Weights of a small transformer language model: LayerNorm before each block, tied embeddings.
Each number is 128 + 24 x the weight over its row's rms, rounded and kept within 0 to 255. Layers, rows and columns count from 0. The size above them is the row's rms in percent of the matrix's.

# layer 4 attention query, 256x256, rms 0.124, rows 0-19, columns 64-95
size [ 92 104  97 100  94  93  94  99  99  98  93  98 102  95  98  88  90  90 100  86]
[[ 90 157 107 126 121 128 110 123 133 170 126 101 123 124 162 114 136 117 125 114  75 115 124 155 149 140  85 139 133 145 127  92]
 [151 148 150 127 146 100 106 134  85 128 105 166 177 157 152 126 118 139 104 121 140 150 103 104  90 147 119 128 112 123 136 129]
 [ 87 129 130  98 116 132 131 108 114 166 158 165 130 116 178 157 119 104 180 114 140 145 166 146 136 170 161 112 117 107 132 160]
 [151 143 179 144 126 150 130 129 123 131 117 154 162 117 135 114 129 134 156 133 145 118 139 111 120 142 143 122 117 192 131 121]
 [ 97 165 119 136 134 119 109 136 148 159 154 127  96 102 180 139 134 140 142 131  84 132 137 137 169 151 109 142 147 148 113 107]
 [134 127 146 144 131 128 116 119 131 156 137 153 179 160 165 109 112  52 106 129 112  94 115 111 142 121  93 167 143 136 128 197]
 [119 114 123 142 132 102  94 125 123 130 122  75 157 125  94 162 137 180 107  85 112 136 155 138 106  97 115 166 110 138 102 127]
 [100 128 111 144 182 148 112  99 145 162 158 119 140 101 119 143 113 113 169 116 121 128 132 173 124 139 138 153 114 132 123 178]
 [ 94 105 140 170 139 126 142 138 145 135 107  83 142 123 131 109 126 110  86 110  51 114 114 138 129 128 186 112 135  76 130 148]
 [157 142 104 105 134 130 127 108 132 144 124 114 151 184 126 170 154 125 114 114  91 145 113 139 103 112 120 103 122 111 109 129]
 [152 125  95 174 192 117 116 144 104 159 124 153 167  97 148  54 143 122 117 101 145 141 140 154 139 145 129 131  91 111 122 121]
 [130 145 136 129 138 125 163 135 114 130 136 155 150 128 115 145 142 104 123 153 140 130 147 119  95 137 105 149 181 175 137  95]
 [137 133 135 127 145 101 154 158 129 135 131 169 148 136 146 134 144 122 118  91 151 174 129  88 144 130 139 134 131 121 146 107]
 [ 83 172 120 126 116 141 173 130 130 118 109 151 126  96 105 154 165 116  71 123 108  83 119 125 115 120 122 104 149 125 127 139]
 [103 111 125 142 123 108 139 110  91 171 136 132 142 122 103 135 140 150 178 134  96 113 137 115 124  56 148 194 148 137 135 131]
 [133 121 156 104  94  99 127 144  98 148 155 147  83  98 138 148 114 199  61 127 156 161 106 114 109 134 132 135 122 140 116 131]
 [122 152 117 160  99 132 108 136 145  76 187  87 109 163 123 139 156  88 107 129 136 110 130 118 119 104 119 131 138 126  92 170]
 [ 80 101  94  98 113 143 104 107  91 106 125 135  90 112  96 102 119 155 137 126  98 167  73 128 134 115  97 117 166 125 152 134]
 [ 80 115 168 112 122 147 138 119 171 138  99 110 145 120  80 141 152 151 105 148 128 151 153 144 112 117 162 114 143 148  94 117]
 [144 109  60 154 152 108 130 143 171  94 115 154 115 155 116 126 151 142  95 107 171  93 162 137  92 114 161 151 130 104 126 118]]
# layer 4 attention key, 256x256, rms 0.122, rows 0-19, columns 64-95
size [ 94 104  98  94  95  87  95  96 101 100  94  96 103  99 104  91 102  96  94  84]
[[137  77 139 149 117 111 119  88 161 130 101 117 161 148 141 151 138 160 179 115 144 102 141 129 143 134 144 104 128 124 128 125]
 [133  90  99  94 149 133  89  94 116 101 132 130 137 170 138 100  99 157 149 154 109  79 150 143 126 146 140 175 108 129 116 133]
 [115 142 129 108 163 128 111 105 158 131 151  90 143 116 143 144 115 174  96 128 126 104 101 152 138 121 127 155 112 129 173 123]
 [112 116  87 156 143 140 137 102 129 131 108 131 128 145 187 161 136 140 113 156 141 118 151  76 116 138 135 118 156 143 146 167]
 [177 102 118 135 146 133 133  99 116 177 108 100 109 100 149 146 124 117 129 168 173 106 133 108 134 103 100  95  85 148  59 154]
 [130 150 100 136 125 130  79 168 168 109 135 147 135 138 120 130 140  96 182 108 133 169 133 126 122 122 161  79 132 113 128  92]
 [168 110 129 138  97 187 143 108  76 115  86 132 132 136  97 116 150 132 125 121 161 136 128 111 112 153 126 134 163 117 134 101]
 [154 131  91 104 105 116  92 147 120 119 115 151 116 152 128 151 140 125 119  97 149 158 155  85 119 132 131 168 116 131 171  87]
 [149 121 151 132 144 142 110 120 123 152 129 139 159  94 137 102 164 132 109  64 119 117 128 124 144 120 105 168 148 138 124 142]
 [175 120 170 175 140  94 142 123 131 181 100 126 129 121 161 141 149 135 151 104 169 107 112 131 156 162 145 127 167 136 124 124]
 [138 189  89 159 131  95 134 114 101 126 166 139 161 142  77 118 131 110 126 131 154 135 150  86 134 121 116 139 154  96 134 136]
 [ 96 157 127 147 140  98 135 146 131 121 149 140 123 143  69 122 165 156 132 119 144 105 147 129 125 127 151 154  72 118 118 124]
 [ 96 117 138 116 116 163 125 139 151 121 104 123 120 123 142 163 150 171 154 169 113 135 137 189 111 112 140 111 135 135 115 121]
 [122 181 120 132 130 130 109 113 119 146 117 124 156 130 139  74 140 104 138 127 133 148  66 172 159 129 172 118 125 159 126 147]
 [100 117  99 130 127 124 167 115 127 140 132 128 153 156 120 143 143 131 133 145 119 158  96 145 132 117 122 128 111 133 166 121]
 [133 153 158 127 122 145 111 152 155 104 138 142  76 166 150 100 127 144 110 134 141 144 127 123 144 158 104 111 166 147 101 123]
 [126 124 156 135 104 151 131 141 152 137 150 105 119 133 168 126 104 154 113 109 112 152 135 131 131 137 127 118 115 121 118 162]
 [158 123 115 135 107 118 128 119 150 154  64 122 132 161 137 137 128 141 131 118 118 114 121 119 134 146 142 129 120 125 125 182]
 [151 135 153 115 152 106 123 139 111 124  99 172  94 118 120 136 136  95 140  99 169 179 127 158 166 133 121 119 114 144 116 115]
 [ 81  91 127 156 133 168 191 134 119  83 119 136 157 109  94 132 175 121 136 113 117 148 126 212 156 156 124 129 177 103 153  78]]